config.yaml
n_kv_head: 2
bias: "none"
parallel_block: false
init_std_down: 0.00503
Each number is 500 + 25 x the weight over the matrix's rms, rounded and kept within 0 to 999. Layers, rows and columns count from 0. Numbers have three digits each.

# q: layer 6 attention query, 128x160, rms 0.079, rows 0-37, columns 0-79
# k: layer 6 attention key, 128x160, rms 0.0838, rows 0-37, columns 0-79
q0:511486489531464480541510498491502496452494511489484521479451494530517530541461526500466512492552492507509481519507503504475491474536517500478517546448529512516483515517480535501520520494521492522492532520506494504472483472499491465484532546
k0:492474473543505487476470491448510554482508496520524495505476530482539489486514519479510535533480490505502504495499504499467511490494473504491513499522464502493515464483499464496532509496466533490481501485524508503519493440514491533534501422
q1:469471477486487492527471492510467503541507499505527487508477483496517500486541543473470498506467523525489466502483441490459505540499516538490539482441474495537510483516471534504540528492545482489504536493526534514486496482503467477525496464
k1:500465495539494470494479511477514497469487508516516534484508518487513515487435537504498546506518505492519468521515478491531492474527511495522485536462503481488483512474534530514517499465508523509488514550508482502463495498508511493525510562
q2:527531510502523529458471462448497518462510507522471482488515500497479473474512484504508477507511496484521542475507518443525508463476473450525463457536480492460479535474502480491459474494455512511508480481490496482512512513526482516484510486
k2:487489483501543542504578513534489478488472481487486457500535477479496476510490497517495491483446477496495515476498499507540516500467489498471534501526499505496515514530516507516472454497526493476490490496477504512516492516486510481504492508
q3:518494487537545530461501504462541503479530506491450511467529504472475527490514510558514478490554480465495550463504504505512519463484487469503491515519540508504490533482501440469471488514492500499500475512482483480490520532490483544481487513
k3:481491494479484495480542480484434491536512496490530466491499499457512475474474466501462472478469474506525483479492468498496492546469473479496515483502496495507526514526474503465462481463491487483566522519493521481521484493480466428474489467
q4:537510486500485489471519516471472509487510474495458481503520474512507534506496440494473496499527479503505509502511445516509493466477524487494506467511510498503483524522512461528463525503511501534497508492508505511513484519490544524492527515
k4:521523500444497536525488497509529494483506482493496508485468503490471525519507525519510497526496525505511487513503519509505481508476490453511460494547494511526512487521497490504521461505506516479479481525488504483516507511523475472491520515
q5:531494518536513519484482467520497463512496493545501526510533510514441498460520507519524462451482472468495535465488483489503494483481494489515496450532509496512494455487467455514458477512466492481527498500530506470528525533511486525496447503
k5:541521506470494534480510508507482445480482499475490477526495481509487498522494516500504503474542458480497505494520514486506501500496507502495503460529451506529510510496493513537501527495536487494500500542459499477522526527515528476484530501
q6:482472487465511492514521488507513523519546514472506501450486485518516492510511493520495511553521501518485484493507504510488469531489490540494477515500499490465487490486541499489529520513537511462506505481494528497450465430500455474508522446
k6:518512485507469499520505521486536483482465501496503532548527532512517513487511511476500489521536496486539530475499494552557511500528501483474509470500478478526452559499488489521471506522524539513507504487511499493509488499504518523495499538
q7:514506481522562506443545472479505494493500520499452508490522492515492498465544466507545495480530478502512527478520493463524493487473526468503484473505474460510487475501501491509468489526508487497488473471512494487502488506532513550474478488
k7:530515538495467526510487504504507474476460459512510490519508524486447470529499478502489529524491468511485462498526514524492498542457463527522487509517497513481536508487541486538483477480487465471472497517463523489559529552473497486482478486
q8:530484493480484491512500487445480483523475513466478502492552478521512508462532484506506534484510512432468529500535496512532509530485499480480468468546505494495519499458525495519480558513499520483470482470461465511490454500499529512542495529
k8:499436513531577513470486519523486476491492482487529450523504515480507531522524494522498483479491456522478516449536508481519483480499455515523526523498508521491484510522505498543461451503518525503532512517539513462494500530510481477465492505
q9:489503476498471479501498527468517533540491534490523484487528501544543473494495538467465503495476514493500454531510518484500511542515520504465484457513517507502505480503511498509506474514500563473452518512523514504489478478501463500494543465
k9:468497492493498500522505457491520487495518548497505489526461505495506527504486457508512515505526505481480517553520457530520472485515514504526522533520475479495493495510481514505550535469525451493465472490500507540464480499468535546504481537
q10:484508491500498483482508505536470464525461491467503504515482470573480523529499492490541488467501466466480462450553528523480473519485503480440457472522487486511483487500505472486464515531529444506478522471516472506523503495537472498476476500
k10:548506488465551500509537491492487465527498487506461478529521564423520495481497534493505500506509459498504530488448505527531508511462465487522522497521552490507528537503532499532477483504478538487521489474520511448508469520512535499488505509
q11:531490484484478499475507510492483510519532473472493503528531493490499502489498502507510512468516456430550540494532505486502495434491496489477507499481523519483462500523510486539440480504510480492502476484491463495494510532481530469507498509
k11:465522506448555526504595538464491495449462467491486476464492524479476472499492472563492515509504491514501499502503539501558501514497488460510495485573542503503542520503491491520474495502481512485541471466432513445506505518490458506511490514
q12:499502498498531539509516532554462527496486486498506543478497531474550474510485528520485463457509489497494483499485556441496506495487471479463516560502499534517518509525489517453517466503508487422517539488511516478528504493514455460517522477
k12:524469514494530478535504488480543533473510506531497502535480512530495469520490501479513543490513485499516480435509521540489456528484546482503488461491517494442448497466511490487496504520480522499446543473499494482482493506504544491512499531
q13:509442452419499502533458480502483513477520484482509483534500548488458479488522539505495507461474445461542513513531527505472533498493513520490443499509475486497439493490481444502483493479486487534509522541540533475497488471477490514469493479
k13:503488526499502497471537475501504506507514521494547445485499488521446505529479466515486512504465490490525509453500503480484493496471490502522491471528488552517538467519525507492456502476510528473501472467507518475524529491504488513455519511
q14:502490550525517450502527509505487500521509543507515566520497484473552552473508493463485513494481521494494462449456548504452531477513531515472494513498478469501452465474492516464539533523488552518504504542496478478504506501461521468472510509
k14:483472457547459490500506503467486521509492524506479535507488471509475505545498523535499485452540500510496547513507497512478462505520493505489483516490516472543502515490482502489509514466532437518510516487521499530450490513522466419554496487
q15:464545534535518477504487494487492436545483521515521531506504498490483514497549495505450485475434517487504513470500501505546484482484482497501518482521461485508506498525495493460504515545492508490476427479482481472564501545478521488540479527
k15:493496558505476484490476516468509515492503480529450540507468503542537482468487490471492529478493565551507462496465482540467462482552512491490525492428487469504478467492477500479559512509465508515497524520512511536502526466505495525537486493
q16:502502467474527500544498547530487494549571504463498528501494502521510512525485564541501520480474546506521481495506552479430462509577489502489510572459504441552496466510518490491536517499508483490474501507485537484473506439538501466520536494
k16:528487515449507518477519490486518470513486525453518487527534489492469448513479482513517491470508482482504489519532512501448542495469493474497511484511549542519476460501524449507452484512512455526502551488479494460505504562491481508481496508
q17:521521451540467503532461484545493531543494520536512532514493505543536512509536508508521527487489507452523477475504526498486508521492500521504485528501458489518473457518519480480489480550499504494500569521489509518493532463497513475507488479
k17:515512503555462480522419524508525520509503518547508574520476422514567519484533520476482513533525521508494500522478465521455500460565533508521506495497492481500482477499464488482538522463518526517531505557493487538489526429519477471564575446
q18:458520505473527495525503513538558536499462481501518510530537462456525500523505504496500505533546505509500479469504473489514466552501437480488496523460475568463536486533481491524489521462497488503515470525532520507511465460508473503492480480
k18:514448514492524459459520496488490464515542558497471508513467566492491546482483491524501482491493511527540535491510509508540521485516492510508507534494485489451474515518489459529512475523485519505517472518462528472496498500516478513458531510
q19:487544473430523470520496484480492474478517518521451484515527494489547489581482482509533531477519452499517509509536506486517521493503488498450473506486541508514487486487485495497469514487512513480485501457509499527505522507506496500537494505
k19:509490479520516519508477486511511443483486486515546482510537524497539494506512522468494514546501515515511465491486520483486527487514508522516535514467504482499511481483483539449485472505467478487495548526535533503464490463492497516501488507
q20:453526486458542503506490468527526521503543550471514514503465492491528508519464523493486485487482462509513492545499483503474452536489490531500516539482488499509525454495486576522521454461514533513516478512517494522495543501529464444522519510
k20:522489411473501485495512474531464502467484501512446453471541486519487478469528540525487474512495440489487490520471473509510474476491477509495498472505491488496500503508520489483485512510510474478473505491498517516486514495551492481468478511
q21:534492516505503526504484490502509536515491482517511552455503555501564506489520532478466519505488553516479506520456513489527524491492493549498495499472491491487496501515477499474525501507504499524524481513513470524460525467502494533547503486
k21:528507540434530512513554507481502506420487490486490443531525467427497473501469472505471503490491461492481497489495477499515523535503519554485488477530467501506485527495512490489440497477493494522473494496508494481541544497484557463495531500
q22:476491537519493517476459477523495529459541494483485473488449516502471494524497511553541502473489522495514510482559491524481460515502471521521487488498516487523486498507526489501488505484502475486484444488502490495511467499488503518492490487
k22:456480492508459482530485479534482546504480513512514521487446470459454507480530501549502461530496518491475484511457474457494475478495487488503541522493522517518535548500520543520492487543473517488503511495507476519482540528534505481511508503
q23:525512515513495467477473510483453501550546471500544513499475496528506465505506514480505492497478477435503462508498507507510513502506515532500541484498460524529541520521524500493518508548526502463436491498519504483518511509518511526513519458
k23:496480469427536492494531527485543567495506485544526469485468504484486465524486509492500558478464506517499530470510469510474495467497509484526474506566508470450492500515510447533476501498527491488508512540520416509486503505511484492530459519
q24:524457551465554506495511472502457527501484481529481494506508485480479492508497534505519484497515478495503552464506485493498507518494481492478507476526497491467501470514505506502450528520447494509488458480538472519503488472527486479490511478
k24:525495523521506501505483503459483501488454503544510534500494501496464488474512475517460462552489503508468489474537513495538432523549479518491536505491488523491519503498500462528530465523510504514469521488469530502492470504505452494471455505
q25:486519555512518508548514485501497498492479491511461463536505516466543516554454511514501516495486522530522482511506531459546473546534469518494484513453477516551472493555479528458533496470518498546495520504509531494523491461498487480546447501
k25:509449521460484529472507501481530478476514444476462490501533534460462534502446513535516483484468495527487527468526499448530493504476495523491469515530528480479497480505476505499442481496500481513544482485495514521479512513542541525479498546
q26:456501529482523502501470505488511423534487452469446485520543536557488513540487475505492519522482517484567473468536497486486513527489463537509502505523462509507521517520519465538456516524506501507463484503515488455501521478523518488504511499
k26:479464510506539527490472486525536528487554544521511522481476465502478484508511456512491489534494515516500532476509490524511527465546511515517496513497501488535489506443475552494532492501515479517513522541546505506545497489552480482488518494
q27:522510483490489529482505542529560502493508521502518515479486528500535496516529490521464517490482519540500485521493500549513473518541503500497520493529549458491537477490484524460551541529496497498541467491551541518430431490504481466493494532
k27:479456530461487491443512484516480484498523482506467475533540489457434495494508452526502499473483489479460470504500509510490464484479480489536461527502496542501488509552502509550474483510488493466532543497516474494507474549526494503472528536
q28:479461481512546486512508479566468496495481509494513520473496486495490500564452520511538518521536471514509481484463483508529466487543487513507487521476516552540500498513442524501484484454540483527522517528473530472489511483508426489526487500
k28:477504458536529480503494494503475514471525492506494481507481522504482493525475482545517495444504452487500483535517498526523490481506445476541473522525515515524545507535542539510499469480473512459504480520503534482510532495505498438491522495
q29:526548487513540481495529474493487504428476474478503476534497516509520491511500483507572494486514522495507518514479511534514485505507543477481494478466537497469484481484489453543472500471491503531553474472515531512480531482465534563474456560
k29:446469528576470452525495476477493468513504501505536501526436489483528535501491500479480469511511460545519504528471530462514525510500536482499529515468519492465458491545426531488503484462504504508526484508516488525487480504471493537517485493
q30:476501522460499477473496483491477510502532518497483503503486527540489492513481516494532489522460444467477521498508485482528535485526474544507527484535469474496495486507510524509476457485471458528541493441524511507465504514499481520501475465
k30:479524497503530488477513472489494519508513508502477491491551482464545508484520458507495489513489546509482487495471520491490545504507491531545503545539480467522478470508492505519528503491504511483514505512535507520496496521519537517524503487
q31:517518500460511524483473508537512488525523482475512526528497550469502509533492469516576493510506481509518504469567481502461449473498485475528482476506518547488501507490494468488468510488551537517520513457539515503491561476559485513535515503
k31:466499449498496479516519478516492530533511522491516497484460504501501481504458515546472528494508509502523502523499478506508512494526520546514527516502476519506459496525485512487523498512508492499488507516524473550454485484537474455515492492
q32:509509512495492490469458485490474514500524511511496468504498506515485530498503478500534500504479486474503493494514479490476516482487463514499492486544502494509515515498497499508468503511500460462496455477513483487508462505498467497492504496
k32:486490510522503512523488522482502496507457507506517531491492475510498525491485494507478535512505500526484499523491521486488524510519507538500551506481491492503499466503488516501523522486498503475513548511488533491525499488498483514511522482
q33:529509496494511519478525523493492474494476483494502502516498519519501493521524513487515515502475510528484498511476522483503498499481489504489524519499466481490499482514525524514499486512513454492509499475508539490501494511501497532491495517
k33:494508492492466509513477499506479504490523510502499463490472506470513505507515542488489500523489507518548488481485475471502502522463499511506531476468467498553513451493518536481541506540491527467491515529485493517510483485503469490544508475
q34:507510501475472516517497520518491491538507524496519496504485541493498506523482540508507470508500499521485499493470461499500530530518520509522525511499494497553499490498500535487493506475500491482508527503480528509495511491488451487506496493
k34:500490450508536505470491501518500472457515469497456532511515505534494458496501488500512538489511500496476490534509512512497481479483519481514476470494486524505525467509479501510502520545488488514517485501487463483524474531520511515465513483
q35:475524491448499519517530530533505476516482514490502507488513493484512500536493487534493480461476488512496476489491549535482458509513510536505501520512522494531534487524530493497530520488477492461508506499487499503467480512490497470491505493
k35:489512526568510506490528478489495489537509477473468501495489524466492505495515511510524503542493510531506518530501492490539520537480516493497524496505532494488472513520515505503464464523495495565512518486484519555527505526516481482514445491
q36:490536499505535478494508516513486474508495499515484492511528528472480449484501485555551449494477475491494523474508512509521503492481507501503504469534519489506491490488513469517495488483476500510511512500486503482536510516546499512498504495
k36:540499511452495531497523520520471493472491493467502519508511493466444477495483480538509486488471493519511543495525536498544492507494514509516484473506541492482477487494526513544471478536480473512502529488502502535522475498481528469492472530
q37:522482522502496493516456485523501538487467517484503527499494508527495491495460503501506505510526482523517478507488536495457515489513495498508508496481522519505517485507487498496513478512525491475504538505522528503499499478532480481503503432
k37:530535513546538543505524492453513495498523492550459504480531497506537491504496497498511509501461506491508534469539521509512514492505512463483476479505520456481486505503482467489486510520486528559499493489538455516528521472457501491486470533